Weights of a small transformer language model.
Training: a variant of SOAP for these matrices, 140M tokens, 2141 steps.
Each number is 500 + 25 x the weight over its row's rms, rounded and kept within 0 to 999. Layers, rows and columns count from 0. Numbers have three digits each. The size before them is the row's rms in percent of the matrix's.

# layer 7 MLP gate, 320x128, rms 0.0726, rows 24-95, columns 64-127
096:515498517516491508513503502449528515434497496482476485501511520481509508514471496533549482477523528548514483515520514485513495499461486525486491490482533487496525516462422495532437494448505487
103:528543574505488496501494531476538518481505503477459499475520543484519508517479522473501467454500438497465494501506528497517510482490489518490520533539522518494543500445467503506505508474501508
098:484488448480497468541492466504470497523508505505523505531462515495484498518478550487491523511519481534449504467516511485577485494504516493457507496506536497481533546495493463509527553507518486
101:498477503468523472497482492486458564498475508523478507489522515538460490568509467517476528479497514457499493501456533528479538486516529532530519505477484522496469485509514540491496475480509508
112:507510477514521544481501504519532545543479452536531498510493477501467501501516535454501498479523520509510533504492519507542523517523438505508505521504503471490451494421518500476500506491537458
095:488523505522495482469465503528445537470506482503525517500509535493493511538536473502515489504530520486523449525542490524461522507525519544496489482521512517468479490510505541490555481509547528
108:515540490483536522493519494504467512550487512534510486549465476489520505480547527494455468483496495510522501525511500491540485483483461469512527517500513501518518498491492484465499440562504492
098:525533501490514478508479536529456516500507514503522552487476461512488544518490483510502505465510514531574519535492524474517496518466469505527546509484554523523519466507467498506505477477535516
100:522488513527514471464516540501520511481485497495500490497532519494515447512505493440492516484561544494476493501504501475514544557499508537461480482487506541509504466534482516451533543484521492
101:531485473479511496556502464462497490470474477456494532509457506549468526509494488528484526524446519518465501531474536505485495469524499470461516489470536530526464527466498533497531503447498481
122:491519501486556483502521502456527502501500517475501565527461504495517478485455470486542501515490500546489536484472562498540490513514514473508559523502504533477496459510509504482516470493508510
098:499500501525468509500486503543501499478518488481502489573473458478491505530487520524473505490559543502467511485544505550501501459466498524437545511504493522510473472539505487501504502492471480
104:486469502522494512506526451527521501522470505493545489502534521524513505554521473511482509485522532467501479482481475477544493486489519537486486502477551452464513506525509534499456480471478498
099:490553479556538494521480507539547527487458512481466515469469526486465532507468535493521487488478447501518486506522532501540462494519533506444499503463504468481514474542507519497490519464504515
097:503552507473491566476515488454483551485546521516516466433494505470517506499500477469547497501499521505530553489519481515518541488483510504486515510514531528533509511511499506467514523533542512
090:467509524542474486484466505477549469483469509519454530492517506489487471535499522518530475537507521526551483470464512481468515465547493450450461473511539509522511515485496473507515516487518529
097:468508480455482521522517422463548525475494482520515492513513503526521533507490471497490522498533513524496481494500490487509536509488524490501537498482470487448488462475521496531507433484538472
102:524538511528492507524481510507453507452510533502544464504503494461518506483514516506524540521543465509498470502459506517498477499492499506485539506497509488549519503474496476487461539459483488
095:515497538467514490483502532525572493522538481469479483502574557532472493513503475485484559500522496521501516478496546433528500535491483509524504496515521479494479451515515523501509513537465491
093:473458514523561488498468486506515532529481510494511503529507523479510505520525443530486551505494492489526464525484506522501449495534514499503542550493509516537546491463506522515527501520490474
108:440536513494509456468515495479518487532460522520475537477506453484502523532510500477519473454519498535483493510502474459511521467486468528513477512476491505528551498477448544497497503484505470
104:482521499487497473476479489480495499489473523465531542477516525461520528441499505550462516538526529494514482521468501473525530500512533502544484483472511508486536539475500534508516516465497468
107:433523533537514497481515520515536528499524516489487503504519496529516484530484550525540524482475534474487505503527512480470511514530468454536467523470463487512481528485512470511498496517495482
101:459511532500498514510463474550486539458496482539530491490486489525506522526475476526473487523485497465496473510467477447466487535482454488492499510497533527495500521500459450518486512455482508
118:496519514483505495552488493530494498481454512525516499531477517508536474532531503471482464482477491505524539514485520487493498486541528526528504480477474512464503511475448519496507429446512478
105:525500489473494516506488475523469485488456503489526465476511536490527519519491510489476508474466467484516484518459518525509519525537489458519487519467528494501481528481477537495502461515484501
111:485528506506471507439499495469512493524522490514482502482493498489540513473527484503493502511484497517505491535473500557484474466477517487497490489512490489507490538456489522454525548455489519
101:473533442515514512546515480503504539497478504474489461482497501497481486543481491470480535518488539540543467493453563496508511496487480509518543509478496522502516487480489488464524478521477472
109:490460542512484459508460473425483519477493490485521508532439488505472538535508491491509505536497517512493506481533502508533487482476525512491527495466532501472515494449485557507505502471482465
096:474483482509504453479448505468509492466439502491497488517500471511522494517463481477518510479506497487508518499508511524473452544487507506551506522471493496534514500512507520480549478486503533
091:461444493512515484491476503520515524502486513475499489529540488475494533511504466481482477481515489516495490506541526501547499531474513527536515482479553537474512485521492518484461502508519566
111:477484515501491520449514514474471523518503469416482504518527488527482514534495484478460483493497538463520461465441495523541512479510503498472472460489503500462490491469482487495522487502512500
115:524473466489502502484484491459507502516475490478489485520504487473523485521505524501528546505478529477508502494473524483512492520521484503543520527472494493491493477518482477503526501538507467
111:488536486533474503499474487469552534491531495536497476448492520498501504507500464461512527497545513503545539514533514493501469485487474446519476472456476530534519496481512493502551477484468499
094:517504488513516508488466462546477501477529444502504509498541532511472483490469517501511515478492521550503520528503531481460480487485515583501433498476487466524485482517499517493571521487504490
106:505530542481522526466493490506486527496520510492463504528461519528544558518516555489508504450464501556501503478522453507499527466505468501550524494495473474490529501499454495489526494513481491
106:481480506474502466451526474448497543469519473516477489496550494502480536512523507524464498516516547498471523518468486510527516486507523491548495478495471481514482512464515492527508522492493512
105:520472476449496518548455524537505522516463458496516493484528487469493462492479494523516509469509497509519483541509505485520471457505503486488516475506535486502505499506482534516521517544479467
094:484498508501528548488475549499527527512496523482501485528498466529496475496493506525508489521493451506464497531530513511542530465503433437540526476537520510498508494492553485510509487464489470
107:475523506516515509480502514507516454544492512511494540469472518537505520503525480512503510519500508491476489557508515512474470487492500479507479453499477492510524471518533559527491491560477572
101:462474496460533533454470455512492517509491500482509517488472503516517487523502516479519491484518507502517472500491505543483460453545547478495514513496501475455464477443498547555505521494549501
105:501492496477463468500481479466494512546546573492505495532489486503540536461544484508504485488539471523496525518508521479521463515480507492465456519477543513465493456511464510512518522481522493
101:483480537540501471506509505559520509483471493513486509522480517506508493483494524495461479545538518515521496493508507504517488472492530468484492535506512500504515495490496465493516458532449481
078:492527507443480513510467543514507529534502509498512516506520514503503528490471492494494526501455530549479531485546511510507480484526499502503420516499523472494525506458478516488494523502473516
107:522543478504496492492513515523497518518488537469490518503502495487493491482488490521507522537506537484507465494460519498489460489524491506468538508512481490488506530446472510494474531499477471
094:511489493459496499549501490523425520515523478494533521459521497471508475503478532456463481514517490436472500458510533492495515535504509473500526496424498529528512482526512521511486452504491471
093:502525453460478506493508489560513525504460487473479480516477510459518481507527485511493501515497539544485505475537509462463460502504522521463461505483513485506527499512505535492513472503469454
092:520465511494513512504477455512513549498508499511467546549521514496476468499507469508475498513522508526508488567481507497541503545540506470507504493536519491518482476510539524441469492517479503
108:517501481521527476458501471482510511465497477486519487476514487548487503481526505532506548515520540473505516510502536465514488521486496499498496509432559529483478517470510508509519512510499471
099:487559549507477495516511469520489541497482505503494463526502485483529514461466476477515505507491478464452516534488518529510490490512520528529502496493510521481517485474475534521552476501485487
098:488522465481506444508483475518489504488485467448529531548464492529487498515528526530455524498472493470509493535480503480470511522490482518525492475494519484477498606452447516491488513500496485
100:518521492482498491507501505479512503468464515476502466470561475483498504543502513506512479475473524522486546544525492499511521477484518543479498454484446467478516493478489490482469488485495453
103:493496531479460508476515485511519470499540485532503479532483484495471489530500558502560540499498469449534501501455526502477447462523504490532502487506461488487523503484490535490528481542491509
093:465451436535476548508460492494509517520514513490484443529515527500511504496518529503463518515480508501580540503491474512546550550507493477465513518519500484528509499487507445499495522497530496
091:480461495516502453524478524474518462501468484470490508496485511478495495481476516496528519503522472473529465460482442518532467512467504512507516531511556493513511557500492480513506485507501493
107:519541472516475497474521482493487501458481483512519538520511539468497494509490497487504542503525509496543502455469549559481516537512491541514539475499481529547474506530495514488527496460461487
088:465514516485548479473481510486475466531487532520477548497509505478491476489524472484490525494543478494509513489502484501519504475526521506520471523489517512548484534521505465492454535493506488
106:497489467500517436492524520526522474512525470517485490513541543466491513513479488505496523491475545460467479508520485520557510482479521503489501506478501520543494517472454545542474515464504476
092:481507474505495483461501531480551507418508477511443519460470507532495554514543506495500491494497509510454530477460511514532463497487539509501503498506476520472508495474493462515510534494512468
105:473479492517522458466513515469487516509510480472509510567505498519511498488455484486535519520510528498491511511452454494471523480510508548512524481488449527476538481528478461515540467488486458
091:481468492448488500511482488478512483500503544487493498502447486486459492456503514549488510506511531496516542523499499514491497475515496529519429514470495499539523499493481486516493497457523481
100:522528476514559499470482491465508488554486536478493523488489527496501530514548501500505478495494502492477486487520523532546543520500518470499508461487527488484508474525479488523502483460438491
094:527508498487469478474454513476504489483463500506513494524549457492530499458482479497493561507507529495490508443495524469442519490484484472497503472465506486437497512497475443541504518492515540
094:447511483529535463483432490470525509464466452480483526512483462499483505511513493518505508514525453504462521488484535508507438518506536451512512520497526531522458512492505461525496509475459495
092:503491493521505520480468460487497448530475452481514487497482520515460497505485534488505494491460494506458496516546525471476493543497517476488485516519493514483483508459470524481538449481516521
099:519505524510514521484500510487504514514504519489427485469506528511474527510479496535484512478443506508532516521486508475529506522502540479481502542451530501496471478534513497478567493533481488
104:514498514535536484488501507499505462547516511490477488506521475476483474516497514510521538504535477512489544480515468492507504504484475459488538548438515532506478519436539487510467493487499507
095:534525497510478515471490507519473506540481464487499563529507562477516487493498523534447511464499508505492466489526499499460520510489498508478469554549492494524533478550492486487480490501528540
111:519495486509502513456466503569539492516508509479511539493568521514481522488437514500475475553559492495483470506488441504472528453506481466541484486481525496525483489479507512519486464466492442
077:496528488517495438498511531450455474487482506524500558498508487487511488479528502472507493486485511512529492481526521476481523495465506485521491525554485479475467492478487482535486428503542517
104:510490492475460457468505476469507486509455530515475482510521496496487502501476503462502505488492476529540500492517539518472468467493472534490488475510468487508534472487544513515503461511495511
115:467483507498509492514501471516553507506532533542511499508518490470477526520478503534441513503471495498510471480524478487529471531446480461536500468507500532485485469485506532504498511489493454
# layer 7 MLP up, 320x128, rms 0.0725, rows 24-94, columns 64-127
098:498474468506500516473505514513484438513491486506465476523490469502469475519512529492476494525496517454497508514498520466513502501518596496529507441526506507490485526460526496491480488507555486
098:498484511518474534527527440521518463523480531514506527491516506521501484460496493527505551487471507500515535505475485520496510481445467461542490495460516470504490541478529524521503494536503493
102:503503534469500453524486509462516484486477457516513516475468517538521493503502516509498516471548503483492492491495503541512502531551538457552516469514534519508486513501494469506519498500509493
098:493517498520522490552515474507472494481488467526504449470509552488505506535481535465496544549495495514507517538513520480497552484514535493476523479551497474448525491496456515530474478500535487
111:483512531453533514467488494512429508496464498487508491472503490505539473498475520513502462509507503522492505497543522554507505501538526521540473482487451492512499470542516469520485525507493495
091:511491528517509482557497499476515512513504512416496512492467523506531501475488488520533529482484522527482504492536479493495506510556459521570480534468527553511488470515483502493492504462501524
106:549484479514524487501502491458472493494523453501517496499494519488536486543542491533485473528459501498488520516479493536505559501472491488543529516465467506509476466429462469532510531440484518
098:536462476464513526499549523500486535459484533475497505524503487485467551492513530530566486468473474462539506530512526515497521501501497488449497513509495525489480499532536477504508520472518496
099:522488511484465488526467467486471508496472525529549518515502560512468511514467483536495458519488491478472510506532519521481511492503531515518482482491478454470530490513504505499472476466538512
096:529480518460489464444479558493517475517516481487517488499472480480461505506545484500507491487551501530527486505515508502472498497465500516515534520496461534467504450529539507471520523510506513
118:501496521449497483546528536505511516517469531493503474488525497498506505534492472486506492515483506456485502527513485568481513454498478564528485456479439539475516505501525541490494516497515518
097:473507523511511543513451527543464507507509548479467514512449489498531490459486516495495555507533498494452480481524475530472483529520479482506506477486497520526530466513483470470503504519500476
102:539488516482503490498449478547544509519500481489462490466475542527484484496493469481495489511508480498450497523535526472471487475499479538464438453481443538486454500531500509466488480482477508
097:540508509508475506496530537492495471519493514515482468456527558487505447483496464502513530504476507551478489511502528500496503478475473445504479526540513515541516467521513457492463542499523500
107:527514497542465474493532535512493578503465514517465504542502472493510526494504485489524478502528512482517513504486494480534566487520499509538539509531512513497487510512496490512470448513457480
091:507484432505545475462470523500515525517474459482533493504503506502482486527525489485492504518466495539462533508510506520565472521481494505491495493498526483482526530482489494536484520492480556
093:500535509502532480451489459443519536487490496518495501491532508488513524495504493521530515462532524484504502502472486501532495510475523538520489501483479501469500482495509535516469458526553503
103:556558502517503489524506501495484467517489509515500506495495477443517480460533516524536501468532481518488499517534484503499479521495483527529508480455492464529486492507496540490474509484470499
101:479543554510471480539492440484472510468514468497500467485523556538472499503485531515504545499456546502554507511455487529498492465530485510485470507435545529493530513507496478504524487491478500
094:458528476475484475478511452495494473480503562555507537488509511516487506487536508510517454504529513428488481463480478539485524500491491505525522518532498503490467492496485533527538506482502553
111:510465477557508493496526511488524501502515446499519497503473496504553535508483433513465520502469452497528511485504508529521510539485527499489485501520524503491499536496512488515569491501474464
095:525482516552472470501499508463504456520492511539458529503514502495470490486510490483439470495493482489499518527497513480519534515440497498498461557556472535533516472509499502474468498512454485
101:484485504488510521552544492494496504526498528531490522533516504507540499492453464479505535483511502483511479497520517478575523520493530488504506493529510488444492504527476538546536506509529506
099:503519482506536495487516465499522510475516500484452536507475471516511500498484464478560528448513498477527436543533522488476478487513523487444501500505480480496489520489488499511515564521447517
107:504548544439490508465466456517533450489537513471468506485510516486496521475508490503474481514445545493487484492538488485502438505461465462485476493529469505531517551520500554497471503517488491
100:511530520469491492535498485499506496540527468562494447518442471483466500491503469503508542495509516479559505479508484462516480493513527522516498522465529518483477522532470472509521523536484512
105:518494521495554476499510527500489496501530525495564515491491517532532479547534487543510517486500540505487502484478492501504584493510518478514522479517504490471480471512504505519508513483496481
099:505513484518500526536498527522514482501471442551511439527488446455526504502510478518501533503469526543510539511506517492525500524518483526484518483519539476521485453522535497495429487512465519
106:509562518507537538467476490510522469494536497492459500455539437486511490481493484502513505504469489488525507487545495536510538486516480498507516544515513478537509501496530533496508509549520514
093:520488524485508519474508503557490465502513461505541475494491506473488509525516453531549507495493503511513497488464525494491525539521524510516483476456478480496458488509514477488509505523537495
099:477502463560496513531497507492466503496532505465542511462490421497479569520513495490484531508481489484497505515527463465462481509494520522528504511473522504506527491506513477506533490503569491
095:527526512521539498525463473514486494492482465492526528514473506469498506503469503484495490508523531524513438487511482517528425467502520490517455492541474464465462468491501489540468467523498552
103:504488461494485516500514473491538497502532503466497516557529480489528468492540498524522477493475516469511477492507461516485483508495529520549453498518454459523481519502461480521523455530511512
095:492505488504491495468477490502484477480558546535530453507533530435493450516514479506520470530521510536465544482500505487480505525476540513479446470503541508519483503523533502489510480511520531
097:477446509530484448530465496520490491527519441468533479500506493499539491494490477533428500510511486466465525500506479526468516512529513505481505490492486478481500550532514464493494511509462515
102:482535493491509493478529523555518502494510516485560486464503449507495518493509477497530477477552521501484488504476463510493504499560470455470449509475498496507480523542514498504496497494483497
104:482466489505476483473529504445503478474524457472489532475513525502524505500506454489518530513511505474525503488515472498540479541519564506534503482473495482510512544472545486484518496506485508
097:485513546534554482481495478484516488550520493512504499533543494510515492493463467487494544472489543450487523506454478488502509514497503501445527479481502500486468504501487471478513521506485516
092:490468537497460519506510477496516515530540517553521521490467526506516477518493497493572491483535499521529527545473481504496528507490506498450466522517518517506557475492485475487473484504497486
106:461491527547495549475523488488510510535548502486475494509484532510503478515450476454520452464463466529484482544490512499466469488495517482500486499498473520487500516535518507496505446533514509
097:476485495473497501546501469494473501458539473480491494487514517513486503543527514490518496483479511487439500512516500483506496498483501479537500486508478522537494531511459511518454526464437477
106:481527520497536492515522489509501492495513487540475529499483532483480501464428513504493518533517477498504503473460502532494554470529507490511453510455495507528552501532520470510516469514517464
098:488538515518497532434475502495487474495488514534509520484468482499476506509462528495519521502525476502503482478521479497498498499479469509543474486488526522538478522557562442471505497518523489
092:513482473498488498485506481486513497508499501532499531521521428502470452481524493472493519502514469533533488471519559503491493506466502492494489515522518509510497491511519531505466472464462497
095:540487438552495474480556522460466530518528529538486507549496502529475519525470503495452479533518519504527460522490477488534539516487498507477513527518518467550495525499470487494508529539511505
100:481502507452519512540468485514455490491493519511513492503514492516517530478478474478525517551508469478505528476481479496463530513546517514512484487481510516498474479512543499488479496501482493
106:508506502477482524501498515530504536531501495487450502500548488474430532541475489524481465529518537518513493479477535500521471505528490466488513500499464520489428477536478519472487503506524462
096:496492520507520518530548544480473492507476499513493462450494506463527478484555480506543477483485486530448532499487505483506469497513515508495491540488475567489478489479493519501561494455493517
106:464512466468485473493529518457438492529470504534510477522524455493506505520468550485510538494519459531535475543533507510531499483499465493543510509487513525479500510516454474488492492465512496
097:457506512481452491495524476432518515489500495491503508511507522480533458503480486484515502473525465495541482528485509504528557530515541493529510491479496511483534540495504508517500499540512496
101:487511502504510482465522470495461458505490467505474480511527493484479509505489491510475511447472515510503506476501501482474511483490546486518484534521529512506550552473497496479489489494506428
096:471541495445472493489498485489486503519576464561505473505473499484512466485532487481480500455547512476526477450542531481504455495501493534480503498526475522551532474499483474527530521478484531
110:524462479472525512532534506478464516485549502478520500497482520526531505458467500464504549516487531532470517495535475522506497481451557510519536523518513508529486544538516489479475512492469534
106:488486477533524497520456508515519500515486541446532517497493463515520513501461518470515491493517467513471506489531473464438491531492488485487477515508541564471483502540505512487501496497503487
095:438490540527507461506549499485494505509520523490472467489508483464474468520494552480497531497488498468520512497465492503531526518522498494484477477517517510538514492485470492491507476521545493
103:476517464545489534500526497542516491543511481471497480509508502504501523481492514498493523500486476480496512498492484495483470495458485484478481531472476519505581516525503534515524474453511521
091:477519512491492516483481518518514503532497501511537481497493499491518544504488548476480467507546532493477493518543494505532470468515503457455468483532479491533518498490478485495520425500489511
102:523482567542494513505525519504495504511493432476560487491551489512528495484510497521464488479492511508494466516536476511543486506525528524519480472519518488519479505520492516460444483515508499
105:528482491523541464500497528511512483460453512487523491523498468496515466534491507526569501497527508504474449489581499492458470509508475514507500476491500443515512495477509507460531522493496532
102:497496485537477505506522496483475496518475467494518517508482519511506523478513500509524506544465545558548530522474520498520492496483519531512539505522529482502499512513486497479473472491476460
091:502533486511465467468481495479458512495526504486466466470538527473513478536509498496482498510553504497470508521478533462528497509543561487484519470487545504515490533493469496492481526513505490
103:495466554454509499525501500519508501450479483508484493511484500494450460490521462513501520494509549463528513538479508538436493478558503478544483521498484523510537534465530538470487490514487511
101:491512483534479496505532463522481531515497508447504487484517521503503522571474487511497541447477546484467515534500516520507516512540532483540486484547461526496456491512505544506451497516505492
094:472505480476514485537509511520501456511492505456507491474538532478489505479445468493458484488509480501499517502491497476502491549514527504504469491535477518519501557542514489540504523499504470
090:498475517496489511461446453454534481495550462458496510510523484522565465485482515541479493534473536521492478504504484429459497490505472496490477491506480484511475509491510527463506541472515512
104:484513526529525503501518501507485497466473457553441482511466462487527470499519501533500505492432452498522492508473538515477499500520494514519541507487489518514545461474492528496500510527570528
111:464497505450526528465488524478520458517509505453505544540551498508512481543509458502513497464529459530505537515527526492493497559496497480498524511485509516452462550477491529500505503495466456
092:522496508485482478488455530497543495502496468444481532519537460473482483515467435482490512462512503487470506485488521480508500523478556507479527461487524516441485497496507498537486524501480522
097:475536509501513457523519536486527499522473458531408483510454519494507493475536496517551477513468506507519507492511483493512526516514491499536505484446490490495527556527475511513484485491475478
083:526508443451514518511465491460523505515477491508505511518525505504496525528494470537490491509548487473483509513481489468504499518495549473494523498514518541531530477532488502552552521502489455
106:535536551512499509540500481500470531485513521528507493528480506481489445454513549458504509501505459497544528523499487492510512520504481502517507511513516527472501541500487465506483527549494492
# layer 7 MLP down (transposed), 320x128, rms 0.0726, rows 24-94, columns 64-127
093:489492521476485546514491487515475504515503515512487483491543475510458506538503530465513471477443486466479510516464527511508530533516475489441539551497486436518471486494507531494511480510482473
106:478481472485484520526507496484526522519487541506511514465544534488517522473485521486471501501523461538501487477435513461499504514546491515492498473488489506514496491552459470478479495495466550
089:483498492501522524458473478464514485507561504469479529509543483514475515497513504505491486578470510485506519522552474488494473491501481525491427536487545503527512484495506493508503517479512468
103:506481497547494532492451505510524514481525531457501474536529528492510496466491500517519454491515493547496518498484501481526495499508512529508454528477468561471501478503509493497462515480435538
111:512522499516534476516552513504488467499527488483482498545531484492485488471466511506524483527497514510518498494579489500483498493515496518504530481477472489483500474476465545470479525481490466
097:504520522536470465551511532493539480507499461478464535485473532492462466524502512461510467533513494518492485539475531541473459480513561496515504552511519527517468468474519497518498494504482537
105:483495469428509540435483514521492500505512482473487516538476468489461490515515525490491447491483526526517504514500485491497473502487458471519528554505522514474554509518461500511491504503444497
097:497512501508458563499497496518467549558501490491506479500512502520465532500469446506508494524509510519472490537497500491460463508551466471510486479528491493539477509490482464532507477502519491
101:465474520502505497489500510482448516484511506502500533544493468521513491491497503499524563462453498521506479508518467508540473459489540480519518544540525486502456510526515484502521500555529512
103:525486458471510471534507479506487478522445515492455525507456548479509488456500523496484470510477475499470523514494486511455562512493510501475481507492513452545485476486507527467523516530528504
112:491464512539503546526485510461523539508482517522474486443477531505521516491477531491504468546518464497524507510486515469475481491508538499475523461488475477510460525484474485483502496527494503
100:459472496527504505493478516523523520510496536463501530500493524487509496460506490547540510536509509504475472467512502514503516516477464544528492496510487518451489537511502488541501501440517478
102:485504493535489513517515519509522485493487498479481520476511466481498517507457531464494503486525525494481545550482481471541433521500497494506517492559527491544477523482509489513494501522535499
100:482508478497471483506509498547482552536494514487484500504488489478514531460521516502533453519490489496529507540512502502506512486493519550489470495486489452505479488561488499486501476511440495
113:555511497505490533518551525478494522532445489493546509533524484546499487559513536508545503480498499452494505497515512512514479506504527493488502470508539523478522474506493500503482464497493480
095:552496500558531521504491515500499505502484481464476523496532474432462491487499488540492567511490483533506495494490504505501487512509445528463489494470525507512498498467537495477455481490493530
099:460521497519523510469500512549488460495515444502525472559515543490498477478506509541529534524514494512491458506531502498527470508505490506497499475470537526460494502520540534527493544479547516
101:486481492474522469481524468486510504513497472451499496473507493513498526496534456519492503504504483482456492517540472498516502459510478497473496534517486531529482478540482520520482486502459493
097:467538492497449532479490525493525471505499519521487474525548492489534465431507520504476503502517470462518501553479497506514494501476537479492533458491480538501486507499500505500486495469519533
096:482508540520488494496527481507497536480490472458522501515480536524506488506528501494498467521500511525487465452509476520525499502528501524519551525499523512515483517508517552463485507479533546
084:485480467473546477486499505508515467459525473466452502519501495523509483473508487523493456537487507510472524460491520487492465487522486512513457512486521512484548501487515498502475499501502433
101:493513488509488458494512523501494510488498536529446480468536468543495513509472485497537549476518493474507502495472513524509534548489500494510475518525433465469480462463501490470508501501537495
095:510526466466495459474501505485513438455497464486489475496486535504500503507494456502511495497501510500522507507494458452489485484553478545485495476508471484476537481501511530465539509490486496
104:497512534519516491507545469481511481506509501480510523543506462504480517508509513516558512479531551458504499556519500518464491487488512521467456484516493486502492470508505513507523494532460482
110:532493476504473484478512503502503481499498470497478499496479468456477544480459532482503541484485504519503501507507478526462487449491466493477502486521493489529505536452544505504475499525461549
102:496493529457489448496485508525490507497540536548503502503511481505525557492565491511491485507460490500539526497492490488478527475516513473525476505467512471497482496501482463510496495504512512
105:504500492509497523526491532495494504500495497419492495480503511495459501504473518456500427502500521504478532510502493536495477500480505509484515499508464465496461536486498480497566502537504543
099:463498494508476498500470498520504512487509511558532485499488534459545480503504508537476528475540490481478492532485527521513506464466524513511487504498484528487485524498483486477485504490542487
107:472455474486519538509511535491475521500498548475516499504525508496506494492531499490517528452527541540501543517509480508497451495498511507509495514466513535477468455524496502481445490470468462
092:492545547522468512533515463495497543503486463544487497552491529524490488548520485515513505519480516516525462504519481483558515496513513512507506506527495454532437472503481511516524503491493511
091:501527546486495535484543505481543491498507542553529486518504522507536502529466519477483454443461507484499457487468472526502496490491491465516522494540486458515510481524524475534501537542463540
100:448465470494469494471504543521509498491504485464501571512500482527518506468532506495485483529510480483473484485539482508520526495493514508459495525496481483512506480465503513457478525483559485
112:496520514524525515491527487478522538496507532538547521547503520480576479485476483503537498512485478484498466487518479513489504513456528524474494462516507466521456452486480510517474471525500510
105:507499469472449500463481493540457490542525519493499476508469479503439521559488496456511529498542510515463498521509480480463492538515519505466482527489486510491482507453516484498498514498531470
095:514511541546495506542522527521487504525490485489520478487464473486523468496474522503559507478549508521501532477503513523465514492537478457513534514536532494531486479462489477517518525506479518
108:497501503507506511542485528502519484479508458492502479508508492530483487520441480495506441513493522496500502474469553521487490462510509513475449549479489488457468463505524540484489497515509480
100:540521482481523480540491496510512467525493531483532505503504460540483516485483515490516506460534493554496563516518495495487526468514480495490488478517504493536499499558527462468455527491511454
102:518521532509502461518515554489522521533484514484513539489528497497496517487512507479517535501510498498516497509445463481526512471562442480440501465499487434510490500463478509476510509496513536
103:501469496499511490515448521527508526499466538477522477484531511499476497484496543469525486499493522497533526553428474560512541523479481516517524474540549502517518515489500478496522507426483507
102:506474501491515513483540521512527501492520466500530453486507499494499564495504494555460503511475508491471488513502527492503497468490523508504409502513489535547519507534515484529508529508464512
100:498487524485471489509486533518438497561485499517476522492491535511531497511515525513502476537516471473488473464507504498526466557501458517453465473504469473506485501515492538521454488531484498
105:521525508518517508516519516526500511473492512516503498500504498475516485496524547505475464520546502497493541479521471490518480488487516534466480528508484515502538478517476488478509489474510533
100:516486517515526467487516471490528492500496495473503504453509494484528548553463483498489470499479556486484482470519482500470496499440477491487488484499491510489525526476539517526520513438523459
102:528495519439555491493482516524503537558536471477469467485514497486514517488480500503469478537502479545487532460495509524486520543469475492496454494496497489545522462498504494507516485520513443
106:546494452564501536521489518467489489552520501503501526515466490466534482513517532494537493506489454524495489524550527520494474530540526498518470492481539501485474505478507460500491511487483478
102:537523469466501490507532528512510475523502502553516484490516466459536468464516504455511519486470489511495504495491494498487507517549449527425512507485522540542510495474502502460482494509490512
108:495491500478529472484497493533477477472499532492467495479496486507518527488477542520494481519480526471556473504523530457467457499494497528489477480492513544529445473511526564487531488486444476
097:469474481496498522510464502513499462477513503477519509463496500485491496521487476500522477501514526492508505460467477530472498475465515517550513517437488536497484509522498510486543509487522515
105:479506498516474437470501479502493513483504513537487518503514511488518523485477472484510504468468486522560442480488450521495521501503521471458445453520484438491505494466529509506484513467524452
103:503472491476496525479519506517491467448513455453512540497496486474524492529478498523488480488570492515521471521471491483500484490458476499522482511499518509462515496522510491524512519514499497
101:531476463496480513477498499523518512479526499532541471505462461485460504507542472506536492509481449532495490533491506483488539496488526428448507502486479498533496461480496500509485510515497493
098:563562518479528518532546501518502525523514486489521492547483515462554473511536493543504508499527503508506487529529522514536516528470515475466467499480497535495488463444488493458461478512472481
104:456479517482518509503481469495518469501531504477454486492493448498531505517449515482494500483468539476502527446504502538474466514495502517515520556507511498507524487526498515525510492521532465
093:516522501496441496522517496514487571503467486478576510524489526503514487482524543482524455504497522478531480517494518555460517486552498494459516519525465482521474503486491501501476503505490479
091:532457460500502519515463539484512497498506528486490527553518469517525496525489459532505435523466520509517509525558495501517523471504488509499464506480485544488513489472492535484560513508505496
104:477464525552503442465489494532526439532520518510471456527515475477522510512504511531512467468528541517497497479474501538520517487489474523465492511465540491507496508545494504521507516506477500
090:475495482508569506492453517471457466495486500469494524532508472486500523472495500514539466526526545487450506493519501479486519546493510519497494480516515519506490500517550509497475502490458457
096:543467511528483485521473507526492555506522524500498495485455491447506481542495503486526462548493492529516546505489522489471519461491467497458515495498502486505532472482473487507496544477484521
102:475466513502544551490461491535502529502489526527525489493478478527502500481538497508467492549497530463507489511456553463532485490520502540506472539527479482495532479564493473465497523508534519
102:474530485524521554531486508527529482508446482477534522517498494513494479517484486497485481484490433466496496502498513513518526517457529463535464477461470483514477495476488534519525527493526494
093:476501520445525489473494507509510471532481471465514488543491506515468476499501423497503482493467513524477518528499513493475493497454481455492448546540463501529494478518494496508480481486491505
107:528535513469470505503479518500508499525511486494511470480495485497508506493472516482530500542505509518526491496431545547473514527529519483496530453496504479507517531509542532510455470509494497
097:478493487500503482481460508486534512490460524518536464513537517507498477491492521481493484557502438492528481511443506454523478497468512500494522451506480527469495508462514498499522446525509495
105:483496575516482509505537523511511473474518481487497512507497494504473500456486479488540421503494477489539524527523502491551500493428468477504473471532520532488506510492482512526516526505530491
090:495521528483516504537507447530530511505501475489536518482526501518546533494507544474532480522522524494513478481455514480481507485526504506528557479511500472524475513531507475497472486537491493
102:535508542515535479479456452510512469512523510481516463492503498487484496507497484522502480510524523540473521480496513472494492503486502530482438513470510530510487534522497513491503507492474499
101:505503469475512474470472496520509437477478505479510517532511502446456446477491501525529487464536470536466527475532494490509506501549502483509498537471529517476509488535503515493490485526512469
094:526512520481525492487495458498530485481525549493534488511471538474487465544488573487533456495448483527530460482501537537522480470500539508501525533475483491508489453504451531510485463526532487
107:491528522499490424523524520502474498488502481483490539503480466496521520480501497516536538505481507483478512533519498493510514498472486484507505460542484501465480494532474459492547468486444497
079:456507491539469479505529504493483455490517499506509508469479494521461471464513513473489497477496485548492469503517492532492541505465484516549509534534489449464471516502493465480499484506537537
108:491491470497532496487521482492498482500487468485508507467531499563507505514451468518496482520471523480438470468477472525516484515476518507475498519493505496492468468480496519473504462504493488